Each number is 128 + 24 x the weight over its row's rms, rounded and kept within 0 to 255. Layers, rows and columns count from 0. The size above them is the row's rms in percent of the matrix's.

# layer 9 MLP up, 1792x448, rms 0.0467, rows 1479-1598, columns 392-447
size [ 90 102 105  98 100  93  98 106 102  90 107  99 105 103  97  97 103 100 102  97  92 106  88  98  99  93 102 101 103 102 101 104  93  99  97 106 102  84  99 101  97 108  93  96 105  98 103  91  96  98  97 101  95 100  98 101  97  96  94 116 104 106  96 103 101 101  98  99 106  98  95 102 103  76 100  99  98 104  85 104  99 106  97 103 100  95 103 103 102  88  92  95 100  99  95 102  99 103 102 101  93  97  94 108 103 103  98 103 111 109 106 104  97 101 104  95 104  92 102 103]
[[121 175 141 121 121  87 160  99 142  99 126 136 140 133 126 140 180 110 177 130 146 108 108 128 149 151 125  97 106 155  93 146 179 118 116 166 147 127 149 129 145 127 119 118 129 116 109 130 135 134 141 116  97 132  78 124]
 [121 141 122 138 156  78 123 154 154 122 147 103 158 137 121 112 130 165 147  97 124 113 115 154 116 115 157 145 137 107 122 136 131 109 133 143 156  95  93 138 166 168 146 128 117 136  97 134 122  89 129 150 152 164 112 158]
 [114 161 154 126 120 105 127 170 106  91 123 117 142 165  96 152 137 130 151 131 134 114 124 130 111 105 105 135 104 115  95 138 134  95 151 117 107 143 160 151 121 162 100 107 160 132  45 165 130  84 100 114  98 121 114 154]
 [116 131 123 164 139 126 107 146 136 131  96  98 153 125  92 146 108 178 123 148 122 129 171 119 122 112 107 112 143 116 154 110 101 132 151 149 166 132 134 140 158 108 102 157 191 110 121 125  87 145  46  93  81 161 182  93]
 [125 133 112 109 104 135 144 127 133 128 139 112 119 105 107 128 127 101 111 118  85 119 162 143 118 116 180 138 160 129 106 168 167 177  89 141  97 116 205 127  93 108 130 109 147 168 143  95 154 114  80 139 203 116 127 130]
 [165 112  82 103 139 137 113 100 156 147 106 121 112 140 102 120  99  90 147 126 133 144 100 105 103 126  82 106 107 126 108 153 108 126 154 149 140 106 181 108 130 177 105 145 154 123 140 120 105 151 115 135 117 108 114 117]
 [123 124 109 107 140 128 121 136 113 132 187 105  83 133 131 118 139 121 106 161 126 122 147 150 169  86 106 153 117 133 117 126 158 150  82  84 133 141 189 131 159 116  88 119 130  86 177 125 102 114  84 136 145 106 182 150]
 [137 106 159  78 149 177 151 142 133 113 116 107 133 126 117 110  99 122 137 163 119 120 145 105 105 152 113 123 116 146 140 166 153 137 153 101 103 148 144 143 133 132 138 136 133 105 139 167 107 145 120 129 123 134 165 128]
 [151 123  97 104 128 148 155  88 115  88 128 101 103 143  88 179 137  79 112 110 196 144  98 144 108 135 109 180 134 139 123 102 142 118 144 163 120 111 128 118  24 100 117  81 107 153 119 107 176  90 142  84 133 131 143 145]
 [126  98 197 125  91  70 127 127  88 138 103 118 159 110 120 134 140 146 123 112  89 107 126 128 141 107 141 112 128 159 112 149 141 123 141 154 113 129 143 130 125 140 120 143 101 158  91 150 123  73 143 122 136 165 136 155]
 [137  79 146 117 111 127  92  67 143 119 136 131 122 141 119 139  99 141 125 152 102 132 103 145 113 140 151 142 145 135 100 170 122 136 114  80 139 126 163  88 137 132 160 115 159 146 160 106 142 154 101 162 135 119 136 137]
 [122 149 106 180 124  94 169  92 103 140 128 149 140 137 131  75 162 133 164 109  97 106 136 155 125 125 147 129 152 106 185  98  99 178 117 128 124 105 130 148 166 156 131 162 103 166  87  89 168 142  95 107  95 124  88 157]
 [177 151 128 122 140 179 111 126 116 165 118 134 151 147  86 129 120 101 142 149 128 105 137  97 113 126 115 130 135 121 157 146 109  91 152 162 146 154 132 124 154 134 188 112 168 130 172 122 141 120 130 144 160  77 120 162]
 [109 123 145 135 156 153 144 153 136 112 123 117 143 151  92  96 151 114 131 140 129 191 127 129 107 115 112  67 119 125 101  99 138 149 144 113 124 141 160 131 147 121 115 127 124 151  94 139 128 149 146 128 137 125 120 121]
 [108 154 129 137 124 107 109  98  89 129  97 125 123 128 116  94 103 130 117 119 107 130 107 143 127 118 149 155 136 121 158  92 102 151 137 127 157  88 126 157 104 105 127 103 146 158 111 137 184 118 109 101  58 141 142 171]
 [119 116 152 130 131 111  76 145 132  89 121 142 157 110 128 131 158 133 135 132 105 127 112 132 161 160 154  94 136 140 143 130 130 129 161 110 112 132 125 157 158 129 124 112 145 162 125 117 144 123  98 120 158 106 107 161]
 [121 157 126 145 162 121 121 104 153 171 122 146 121 127 126 111 140 135 140 138 153 144 163  80  99 156 142 128 113 139 168 109  83 127 145 126 113 140 131 130 116 108 160  99 140 143 108 161 147 152 136 119 133  93 160 107]
 [132 122 120 109 111 139 125 144 104 126 143 122 138  97 160 116 153 126 123 155 176 112  77  96  96 101 142  98 148 149 142 121 137 118  95  94 116  85 123 138 127  98 160 115 178 114 168 142  89 141  91 131 110  88 150 114]
 [135  73 106 158 148 140 104 115 112 117 134 132 142 138 112 115 150 184 118 129 114 149 108 161 124 145  90 112 148 102 169 110 108 148 137 128 102 144 126  89  96 149 124 170 140 102 147 136 179 113  61 161 138 156  98  86]
 [104 170 169 136 134 133 126 111 119 175 109 117 125 123 116 123 109 102 163 120 128 134 124  64 112 124 156 129 121 111 112 150 145 147 124 104 105 138 160 128 150 118 124 142 152 107 144  85 127 134 125  96 144 131 142 152]
 [150 129 151 107 146 135 130 128 110 121 138 183 130 182 110 198 123 125 133 159 145 142  96 160 121 131  95 118 121 151 119 131 152 120 160 170 127 143 120 118 131 137 105 142 160 130 151  95 148 152 117 111 123 157  80 128]
 [162 136 114 161 131  78 129  97 164 158  61 145 113 147 145 132 126  84 131 125 120 148 155 117 109 120 158 142 162 156 186 158  95 142 150 106 145 141 160 112  69 126 145 133 177 126 130 114 170 119 178 156 139 128 176 145]
 [101  97 125 121 136 164 139 149 166 126 116 126 141 145  93 133 163 154 127  96 132 128 140 131 118 165 124 137 103 112 112 118 117 129 121 119 140 128 117 124 103 153 132 136 103  97 157  91 132 130 123 126  98 119 122 126]
 [120 128 109  88 152 124  64 139 142 123 186 119 129 143 121  97 126  96 132 100  91 112 162 118 206 126 151 118 145 128 162 111 112  98 141 128 108  71 140 145 145 107  95 135 116 120 132 135 142 160 124 169 121 140  97 101]
 [162  86 164 182 150 142 138 146 135  77 150 131 142 115 107 104 140 100 113 103 187 112 130 141 151 132 138 130 112 115  95 127 140 114 147  87 104 150 185 129 101 115 148 151 138 111  96 131 129 129 156 141 121 141 155 155]
 [113 133 126 146 135 120  82 140 171 147 104 154 105 144 145 144 109 124 139 120  91 112 176  88 146 108 153 148 113 194 131 141 133 107 121 136 162 130 164 123 117 108 145  74 164 140 152 124 100  91 113 137 187 110 118 158]
 [149 134 155 137 136  94 155 129 147 109 114 116 141 113 123 118 186 122 142 111 118 108 124 113 126 122 101 121 112 126 105 122 136 114 132  92 160 161 107 167 158 117 133 117 166  66 151 129 166 131 106 114  97  98 116  90]
 [137 104 142 142 137 108 148 161 142 104 175 119 176 155 144 144 121 135 163 130 115 145 173 122 144 118 103 126 133 141 110 118 142 135 153 130 117 110 147 142 156 169 177 156 123 130 136 143 105 153 128 107  95 123  79 145]
 [122 145 150 132 114 171 125 146 106 146 137 128 105 111 128 127 124 138 159 125  92 133 139  93 131 115  87 135 123 106 123 144 134 114 165 128 107 142 131 108 121 118 129 110  96 114 143 122 146 111  96 126  74 128 142 134]
 [107 140 118 180 112 119 103 137  93 139 125 120 153 161 116 170 112 121  97 135  97 137 114 128 128 135 151  82 130 120 174  77 119 149  86  76  95 138 108 125 130 128 165 149 106  89  88 123 123 126 124  98  95 129 124 105]
 [115 144 156 163 101 111 153 110 151 109 131 148 135 124 102 110 145 121 145 115 104 103 108 163 117 112 167 110 117  92 142  97 112 145 109 148 148 109 131 114 137 107 120 154 136 108 199 107 141 140 137 132 143 131 107 140]
 [159 143  92  63 119 145 178 139 115 112 145  96 106 108 147 138 122 129 131  96 151 133  86  91 139 138 142 137  96 152  94 146 148  99 132 149 155 119 138 175  87  74 160 152 146 127 162 128 143 109 117 145 139 137 123 138]
 [145  95 152 159  93 107 131 111 156 158 107  97 140 161 123 110 149 128 164 134 131  93 120 169 146 152 107 134  82 143 102 151 110 145 141 160 121 115 131 135 130 138 160 109 122 116 140 175 106  94 153 151 133 131 125 111]
 [129 130 111 130 139 126 148 118  99 127 141 125  82 133 106 121 120 134 101 130 166  97 141 123 113  98 110 157 116  86 127 126 132 118  95 114 135 109 103 136 134 145  98 117 134 164 118 142 109 127 144 156 120 169 167 158]
 [148 159 119 131 136 109 153 145 158 116 140 108 109 168 134 148 163 138 110 122  92 112 122 181 182 120 116 108 120 165  97 138 129 133 131 119 101 130  92 112 141 144 106 127  95  86 102 112 135 113 140 124 122 159 112 149]
 [ 92 153 109 120 140 129 118 138 148 136 157 125 161 118 161 111 134 141  90 143 130 132  96 171 107  93 153 141 146 122 103 119 158 140 111 107 138 140 149 149 116 141  74 187 154 115 120 103 161  99 144 101 180 125 119 132]
 [134 144 103 143 134  71  88 140 135 144 140 118 126 118 143 122 152 166 155 146 100 116 161 116 103 145 131 144 161 159 125 124 138 123 130  95 114  60 129 133 157 104 119 119 105 129 130 109 129 148 135 115 175 132 114 105]
 [143 135 186 118 128 157 134 137 139 137 117 124 150 128 116 139 163 110 126 146 106  99 126 112 129  99 165 100  98 120 122  91 175  72 183 157  90 135 134 127 141 107 146 104 128 127 169 157 133 113 146 122 121 143 145 137]
 [127 109 109 102 113 115 136 136 152 154 119 166 127 158 109 149 128 100 124  99 101 114 144 154 149 122 160 114 106 122 127  92  97 107 179 150  90 128 128 148 180 148 122 161 129 104 134 108  90 134 139 123 125 107 133 139]
 [137 186 189 149 140 116 125 147 158 154  86 117 177 114 126  68 101 133 148 101 112 114 172 146 106  98 140  96 127 118  79 121 142  80 166 131 131 149 139 118 131 165  92 132 118 117 124  96 110 146 105 149 122 130 119 122]
 [121 126 134 153 133 140  86 154 149 125  85 114 179  99 136 123 158 126 127 120 122 114 111  82 147 146  99 129 154 135 111  99 128 110  96  99  78 155  88 136  98 169  75 154 116 117 105 119 113 111 116 105 123 146  87 122]
 [126 136 113 133 133 126 129 170 144 109 170 126 133 133 108 110 121 138 117 151  96 125 151 162 133 126 107 142 182 151 155 137 115 133 159 115 160 165 125 126 127  96 136 135 146 109 134 120  88 152 103 130 130 114 109 160]
 [142 131 102  93 144 150 123 101 175 131 151 157  88 129 136 146 140  98 100 140 175  78 154 140 130 121 105 146 154  98 118 146 130  88 146 110  70 149 130 164 106 122 107 114 173 114 154 153 128 174 135 131 156 146 170  94]
 [166 110 138 188 138 113  83 159 122 130 107 131  87 125 141 131  85 108 154 141 125 106 120  93 112 143 143  95 139  98 148 110  98 110 135 132 110  95 128 133 112 136 129  96 152 161  91 137 106 110 119 139 161 121 202 157]
 [102 107 122 104 120 180 139 133 105 120 140 145  78 138 117 158 133 112  57 127 163 115  95  96 133 154 145 128 153 142 146 159 111 108  97 133 139 121 119 143 119  82 120  88 145  97 167 129 143 127 141 125 137  94 187  75]
 [148 112 162 102  98  92 120 113 114 127 104 125 108 155 121 201 145 112 154 123 165 161  85 156  97 109 117 100 145 140 139 133 107 119 147 158 135 111 140 144 134 159 125 110  70  88  89 141  91 102 192 116 111  85 175  97]
 [105 113 131 106 150 120 158 139 143  99 141 138 137 147 122 139 129 110 142 122 127 114 139 128 128 135 123 114  82 138  91 120 172 137 157 135 137 144 135 145 139 170  85 126 100 117 121 114 138 175  89  92 112 129  53 119]
 [152 147 104 114 151 132 166 140 172 119 147 123 171 118 153 112 132 184 131  85 118 124 107  63 175 145 121 144 112 154 120 131 127 102 108 151 147  96 137 123 120  99 131  87 137 137 178 129 125  66  87 136 107 152 129 140]
 [159 117 140 156 106  99 101  92 143 146 147 182 106 154 147 135 138 114 141 133 141 153 129 142 146 138 119 148 131  87 135 103  81 134 111 133 103 133 129  68  71 154 103 138 134 161 105 122 125  83 167 120 176 150 148 144]
 [150 165 156 119 168 172 142 142 147 158 129 146 149 160 112 115 134 113 102 114 141  97 170 110 129 146 118 134  93 114 121 127 166 135 161 178 104  95 130 159 121 125 119 126 171 153 186 114 150  71 138 107 163 207 116 157]
 [139 159 100 163 149 122 161 106 131 131  98 128 150 104 120 103  98 102  97 135 111 136 151 117 126 155 124 107 117  92 146 160 116 106 120 154 122 147  89  85 166 134 126  92 124 131 167 130 111 129 142 135 143 131 151 157]
 [102 104 121 101 156 149 147 181 127 122 165 136 100 135 129  89 144 146 114 131 120 129 133  96 113 134 133 101 141  87 154 159 122 139 134 101  99  97  98 135 132 108 131 127  78 149 114 119 154 167 119 147 131 158 123 154]
 [160 186 165  57 124  85 126 127 131 105 126 115 158 107 109 166 137  99  90 166 111 141  71 130 102  99  97 135 129 164 116  97 151 133 138  90 129 109 122 103 178 167 132 133 147 164 159  94 148 106 108 114 142  73 115 126]
 [110 107 130 176 119 127 133 146 107 105 153  97 137 137  87 132 124 104 135 106  99 108 127 141 158 116 160 126 162 125 110 137 139 142 147 140 150 123 114 152 128 199 122 114 125 162 144 132 125 123 122 138 155 166 135 153]
 [111 142  83 116 144 138  91 109 108 104 126 110 140 141 123 122  69  84  87 107 157  99  87 113 128  85 108 168 147 143 149 168  81 118 128 140 110 120 102 105 162 133 112  92 158 116 115  98 141  81 118 138 138  99 136 133]
 [110 111 164 143 141 146 141 112 107 110 116 133 122  91 112 163 145 100 124 132 153 151 116 115 164 145 135 109 148 138  99 110 106  94 106  96 168 143 118 129 113 160 175 150  91  89 160 111  89 133 165 109  91 100 114 147]
 [127  98 141 101 124 105 101 161 123 131  94 161 144 168 126 125 141 100 141 141 163 160 130 112 142 108 117 138  83 133 168 144  90 112 137 100 112 153 128  95 117 124 123 119 130 113 115 128 121 120 162 106 122 113 126 110]
 [108  99 135 198 110 141 105 114 155 138 159 125 100 164 177 127 136 111 165 135 137 110 118 119 119 159  93 101 137 137 129 119  54 133 109 101 125 152 104 118 108 146 139 140  75 121 160 139  81  92 190 135 134 126 154 103]
 [141 161 183  94 151 138  85 120 105 120 141 139 134 102  97 163  83 120 139 119 148  95 117 108 114 145 167 150 104 138 127 106 106 114 127 117 161 147 125 102 160 127 136 132 128 124 121 107 118 131 138 173 121 120 122 125]
 [145 147 159 102 141 138 122 122 145 123 129 136 131 102 119 117 114 146 131 134 127 147 139 105  85 122 103 109  80 128 169 158 116 139 109 128 103 147 122 140  86 105 162 112 174 153 247  64 154 114 140 109 159  83 131 162]
 [ 94 154 130 107 108 125 102  83  98 141 110 115 123 118 108 123 106 139 161 146  90 149 140  85 138 158  81 106 112 159 162 120 100 103  77 104 106 123 129  89 140 104 104 111 119 160 121 120  93 127 143 154 124 127 128 104]
 [135 108 132  99 117 145 141 141 108 134 122 173 125 135  93 119 109 168 155 137 111 156 121 156 127 120 161  98 137 108 149  86 126 130 185  93  94 122  95 107 175 113  94  99  93 160 150 154 142 191 135  99 110 129 116 148]
 [107 154 100 132 175 152 136 125 145 132 181  84 141 169 127 140 121 136 114 134 130  90 144 147 164 121 127 120 120 127 153 127 175 204 111 119 142 140 137 162 134  88 160 157 171 136  77 101 144  98 119 119 120 152 133 137]
 [139 116 114 136 129 154 106 107 116 160 140 118 121 115 118 137 158 164 129 135 148 118 138  84 159 109 118 147 109 125 136 142 174 126 104  96 130 104 148  92 104  81 121 114 100 134 106 102 139  75 151 112 105 144 142 136]
 [ 85  89 148 164 134  85 125 163 140 103 128  98 153 111 123 135 139 132 149 136 121 147  98 119  97 151 156  94 106 112 114 138 152  95 123 148  93  97 134  94 120 132 118 148 132 126  85 116 115  92 129 108  96  96 111 108]
 [ 89 126 130 147  87 134 170 130 118  78 128 124 132 101 168 133 152 102  86 125 139 143 124 142 144 127 136 127 178 107 121 182 137 158 155 132 136 173 146 128  77 118 141 153  98 130 121 103 111  94 122 122 127 162 128 170]
 [115 147 116 177 125 112 123 172 152 100 147 203 116 134 175 174 145 136 128 125 167 150 135 131 142 147 114 151 136 173 124 131 127  83 117 135 129 133 146 133  98 104 118 112 149  81 133 106 109 137  95 119 144 138 142 143]
 [127 184 144 126 158 134 103 125 143 133 110 145 143 157 119 173 158 139  86 114 120 107 142 149 142 117 130 127 159 160 120 174  96 133 154 155  78 122  75 130 155 128 113 123 143 144 145 121  82 132 141 135 159 137 122 134]
 [154 171 120  81 157 140  96  91  99  93  93 112 115 128 109 156 102 114 116 133 111 182 164 133 104 169 186 153 101 170 128 125 120 139 138 148 105 112 125  97 117 126 134 134 114 149 147 134 133 122  77 114 168 110 138 114]
 [130 142 123 120 111 152 117 174 146 138 132 108 148 178 118 142 121 140 142 141 150 171 171 160 152 111 136 134 109 145 118 127 131 144 140 116 157  97  81 134 141 110 130 143 148 135 138 163 100  98 154 134 123 184 141 103]
 [ 86 155 134 109 180 105 137 145 102 173 129 142 127 145 171 139 118 137 104 147 134 104 119 130 131 122 125  97  94 108 155 105 123 138 140 137 120 113 110 106 116 127 138 107 108 148 197 119 120 165  88  85 159 143  91 143]
 [131  82 114 156 115 116 146 169  85 134 105 142 107 147 177 163 129 128 139 157 119 142 121 135 121  91 156 118 143 137 111 160 112 102 124 130 142 128 113 144 123 137 135 156 117 178 117 125 133 192 107 138 145 125 112 151]
 [163 141 163 158 122 133 151 176 111 128 113  86 130 102  97 105 114 149 146 119 134 110 104 161 120 152 102 135 146 146 169 133 144 172 113 151 100 134 150 148  69 147  70  67 120 120 126 131 142  98 148 130 119 105 117 118]
 [174 123 131 116 118 102 141 139 121 119 127 105 157 163 126 114 131 127 131 164 125 126 122 158 136 105 113 115  89 155 111 118 162 138 113 110 142  90  83 174 132  95 117 162 143 116  79 121 127 104 143 174 128 156  90 137]
 [106 115 137 164 117  96 137 141 125 120 133 112 139 156 127 104 146 147 165 150 100  86 134 107 127 126 120 124  86 129 143 140 156 132 107 116 138 140 163 111 130 123 128 137 112 146 114 126 147 147  97 107 152 112  86 137]
 [146 115 176 134 110  90 138 132 129 145 129 158 132 160 102  96 132 190 144 154 105 206 146 156 115 108 141 114 170 182 113  96 132 144 133 164 150 174 119 140 134 122  82 126 154 137 112 134 108  94 121 102 136 136 123 158]
 [116 169 117 159 102 156 117 134 173 152 126 142 124 152 134 129 151 109 164 105 166 183 117 122 111 134 147 155 114 132  99 160 175 177 102  98 119 139 144 130 148 127 118 166 140  97 110 104 132 110 155 121 100 101 129 134]
 [151 133 118 135 160 154  97 105 144 161  98 146  69 112 131 137 107 138 139  94  88  76 155 100 136 151 195 120 144 152 158 173 135 145 115 112 163 147 117 139 114 121 123 124 150 157 144 120 139 119 156 171 201  88 135 153]
 [130 113 125 111 144  98 122 155  74 124 110 133 155 161  94 144 129  94 125 156 114 168  61 134 105 137 124 140 135 122 139 144 133 141 144 145 119 145 127 129 123 167 101 143  84 116  96 119 112 149 170  98 118  96 110  91]
 [120  99 135 154 116 119 134  95 118 129 127 107 108 144 124 126 145 121  98 116 133 120 127  81 126 156 126 103 173 124 148 115  66 131 161 139 110 103 127 115 134 117 161 121 137 123 113  96 130  81 135 125 122 150 126 133]
 [ 80 163 142 123 155 161 134 121 119 107 147 106 144 120 117 100 137  95  88 122 150 124 112 137 109 127 112 131  94 134  99 130 133 160 153 101 137  84 133 139 143 109 105 120 121 135 111 121 134 122 165 152  97 134 120 135]
 [109 137  97 130 133 132 103 109 134 135 187 147  95 138  81 141  94 127 157 120 135 155 116  90 129 106 107 114 124 101 128 116 129 160 135 115 109 112 169 143 103 167 123 158 140 122 152 121 174 101 112 167 153  96 152 171]
 [ 94 138 148 153 148 147 104 126 124 122 162 120 119 176 121 167 116 123 129 116 138 172 159 139  74 130 127  96 153  74 142  81 130 132 115  68 142 185 123 155 113 145 109 132 134 151 137 116 169 145 139 131 144 126 186 108]
 [ 97 113 177  73 106 153 114 121 114 134 134 157  96 131 152 156 119 134 188 134 173 163 100 119  81 146 153 120 127 141  90 116 142 124 156 111 115  97 160 101  70 160 106  74 123 142 124 125 117 143 147 140 108 134 134  99]
 [144 116 166 134 107 106 112 127 146 132 121 133 146 124 146 134  99  87 124 137 161 155 156 136 140 195 156  89 146 134 113 145 147 150 141 149 176 143  90 135 144 138 122 127 118 118 161 122 104 150 149 117 160 108 145 104]
 [151 128 159 122 132 129 130 145 145 139 109 135 117 128 138 173 131 147 130 167 142 115 137  95 113 136 167 174 147 146 139 103 114 143 136 196  80  92 108 153 134 141 117 139 135 147 167 132 136 113 148 124 128 116  88 119]
 [124 147 165 162 110 133 140 161 100  84 148 157 127 115 133 134 142 121 152 115 134 134 109  80 105 119 111 121 131 134 121 144 109 119  63 110  83 127 122 162 161 121 159 122 119  71  81  96  93 119 205 144 102 105 136 131]
 [125 102 130 122 110 165 156  92 140 103  99 136  83 124 114 181 122 140 141 155 126 134  99 121 106 129 118 161 103 139 134 160 183 159 133 143  97 157 110 113 138  93 168 121 137 126  96 130 125  83 129 157  92 102 141 131]
 [142 139 160 113 144 116 145 136 103  99 131 113 112 104 101 123 128 148 187 154 176 132  94 138  95 127  78 145 134 104 101 153 152 132 140 117  92 107 154 130 168 157 118 134 109 159 154 159 142 138 142 118 148 104  74 151]
 [137  87  90 148  74 149 138 120 150 127  74 148 118  96 108 105 134 162 141 138 118 127 138 132 114  89 134 152 158 151 139 117 136 144 136 120  93  97 191  90  96 128 143  86 133 139 104 130 106 105 149 148 121 147  68 141]
 [127 128 128 155  77 130 107 107 134 112  95 150  99 136 112  84 114  98 163 127 127 149 146 156 154 145  92 130 140 127 128 129  89 118 139 143  98 127 109 132 110 103 146 157 110 103  92 141 114  85 131 131  84 158  96 168]
 [161 121 120  91  88 142  80 147 130 174 143 161 132 133  94 157 138 121  98 103 130 170 115  99 127 138  79 141 125 173 125 146 122 138 175  86  86 160 151  98 128 131 121 144 117 102  74 106 134 113 162 104  92 133 141 126]
 [139 121 140 158 129 129 149 111 129 159 128 135 112 130 135 153 133 141 103 140 144 118 128 123 154 129 133 159 153  93 111 156 100 171 110  92 136 159 103 114  77  96 130 118 130 178  91 101 125  66 126 135 138 155 148 159]
 [111 127 135 215 124 115 139 124 139  93 145 101 116 110 132 159 129 189 108 137 111 112 107 135 136 107 115  72 176 135 139 170 117  83 138  94  59 122 121 112 135  97 120 196 104  94 138 135 147 151 103 125 122 128 178 125]
 [123 103 142  87 126 133 156  98 147 176 127 115 114  83 138  86  99 150 122 127 134  86 126 134 170 112 154 127 125 138 120 136 153 120 143 146 142 132 116  89 145 117 147 160 119  98 154 131 140 154 142 121 182 177 128 147]
 [134 130 158 143 150 151 141 121 146 155 107 140 123 129 117 115 132  89 131 124 114 106  84 103 181 158 148 157 137 150 111  89 128 129  92 127 127 141 102 116 141 108  94 102 141 123 137 119 130  97 111  85 140 151 138 127]
 [ 77 113 123 116 140 107 128 126 121 131 157  91  90  81 170 139 143 135 153 118 129 159 114 119 160 128 167 132 151 141 139 167 157 133 170 131 130 124 133 146 125 154 119 141 161 140 109 171 121 142 167 168 153 118 142 137]
 [129 186 123 154 114 165 163 112 140 115 132 134 142 134 133 135  96 126 120 127 131 162 151 127 120 141 116 137 112 113 166  89 144  98 138 150 147 143 143 101  95 104 142 162 105 122 176  91 118 162  81 118 120 145 128 130]
 [115 124  85 152 124 125 151 149 130 140 143  92  92  89 134 115 137 156 116 113 124 125  83 123 118 117 108 136 109 119 126 126 160 134 161 149 111  95 127 165 132 117 137 147  81 162 114 140  97 124  85 101 131 125 156 176]
 [161  97 162 139  81 113 128 144 144 156 112 148 164 156 125 152 140  86 125 132 126 101 139 131 137 140  74 163 119  91 135 116 142 114 138  95 151 166 102 123 113 121  65 130 123 100 136 110 145 113 123 107 139 105 156 103]
 [136 118 135 129  88 187 119 106 137 118 139 135 129 165 101 151 119  96 117 161 156 143 125 141  92 131  80 143 127 148  98 146 156  58 155 116 105 109 129 151 117 181 116 156 140 113  89 131 109 112 147 132 134 132 146 110]
 [122 104 126 172 114 114 113 145 149 142 104 164 147 107 140 132 128 145 114 141 101 151 119 120 106  78 129 159 121  87 170 146 106 127 125 107 154 132 151 116  95 139 153  81 121 131 126 102 140 133 111 115 144 103 164 146]
 [153 112 127 134 121 143  58 139 108  99 162 143 118  99  87 146  73 154 134 147  87 174 105 136 141 131 155 133 170 133 133 115  72 135 105  89 109 169 151 121 144 138 125 140 127 117 112 127  95 155 116 121 142 108 114 103]
 [124 131 173  91 146 115 131 137 132 129 131 141 146 120 148 132 113 117 149 104 104 194 113 168 141 152 145  89 100 158  98 154 132  97 142 140 123 143 139 117 203 172  96 157 127 126 127 144 121 111 163 124 135  73 130 111]
 [135  85 154 107  88 122 147 112 124 149 109 150 114 118 141 149 144 120 130 147 114 161 149 112  89 107 148 140 106 133  60 130 135 117 136 101 118 106 175  89 126 155 111 122 109 166 116 139 104 128  95  96 104 160 136 112]
 [127 122 135 146 143 119 154 108 142 141 132 146 154 129 127 134 103 130 130 113  95 119 162 137 110  80 116 111 134 167 117 137 113 120 128 102 140 156 146 129 112 123 143 158 181 116 158 139 117 133 128 123 108 141 143 121]
 [158 137 106 163 163 153  98 150 108 116  91  88 130 124  97 134 109  91 133 147  97 107 140 128 145  70 131 147 121 120 149 107  98 131 151 115 146 115 115 136 136 128 171 133 142 152 141 140 120 130 124 161 160 152 120 118]
 [112 125 148 120 116  96 113 148 162 106 117 115 172 156 129 129 138 118 117 147 125  81 104 134 117 162 125 106 118 126 132 104 159 137 104 138  95 121 133 104 102  95 145 162 106  93 125 139 117 121 135 111 104 101 122 134]
 [136 115 113 104 121  97 131 121 111  93 132  80 139 106 148 160 141 125 148  99 151 148 132 149 133 126  96 152 132 126 122 117 134 155 113 137 141 106 130 130 169 135 140 136 108 111 128 145 128 125 145 159 122 183 110  86]
 [114 119 116  95 104 136 127 141  96 101 116 151 137 122 124 151  93 111 156 160 137 130 119 142 127  91 172 128 129 138 102 114 123 136 131 128 114 136 116 132 118 126 147 127 103 112  86 108 129 114 160  89 113 106 118 148]
 [171 109 110  73 158 132  91 166 149 132 103  84 130 123 164 139 162 135 114 136 140 145 143 122 142 161 113  96 156 107 116 123 170 159 151  96 159 173 124 154 117  89 196 129 114 141 137 131 150 114 115 148  88 102 133 143]
 [119 156 152  79 100 127 139 112 113 133 148 148 118 124 117 114 153 122 142 123 134 127 128 154  92 114 128 122 103 108  99 158 128 117 156  93 145 128 139 170 163 104 101 160 119  77  80 129 111 128 138 106 140  92 126  80]
 [141 125 126  83 106 142 129 121  98 110 141 133 170 142 144 123 131 107  97 138 139 131  97 135 118 132  90 126 115 119 105 114 147 148 120 131  89  79 119  95 123 172 145 188 112  84 160 139 149 144 117 126  88 107 113  91]
 [145  96 131 177  75 129 133 158 137 144 174 106 139 163 191 139 146 122  76 115 161 114 128 158 140 108 144 133 168 134 129 129 163 108 114 114 142 115 106 153 115 116 104 132 115  73 108 141 141 133 154 122 156 136 147 128]
 [102  83 112 130 154 113  83  97 112 170 107  96 105 154  87 131 149 130 101 139 132 136 128 155 127 126 104 149  96 134 145 111 110 137 122  73 124 118 100 134 143 113 131 121 123  58 117 179 108 168 118 118  97 152 143 130]
 [137 113 138 136 136 120  98 170 142 117 128 121 124 107 125  90 125 121 182 108 140 143 153 170 107  95 143 121 162  88 150  99  86 118 119 138 128 100 137  97 133 121 135 176  97 162  86 136 142 163 101 135 160 144  75 147]
 [134 127 111  83 125 150  95 108 110 102 162  82 141 161 110 117 115 158 115 146 171 140 133 127 121 130 108 115 111 155 105 122 161 161 129 139 162 138 155 106 123 115 167 103 104 154 161 100 113 153 165 158 173 111 121 113]
 [121 144 152 163 133 125 122 152 113 126 120 173 118 147  93 131 125 114 142 148 167 153 144 126 104 106 132 149 115 147 158  80 130  85 126 136 121 155 143 132 121  90  73 103 125 108 116 134 135 107 153  68 130  92 186 140]
 [127 106 129 111 121 152  94 144 159 180 128 139 146 117 162 127 130 140  93 122 116 169 146  97 164 139 109 154 127 148 123 126 132 101 127 111 156 110 161 130 115 158 154 129 148  98 108 113 125 143 102 139 115  90 107 113]
 [139 133 127 117  82 159 139 163 100 136 137 119 140 127 157 116 108 109 118  94 150 138 131 151 169 124 124 153 139 113  91 111 126 136 139 118 197 154 149 142 105 117  89 118 167 146 146 103  82 113 112 130 112 144 105 107]]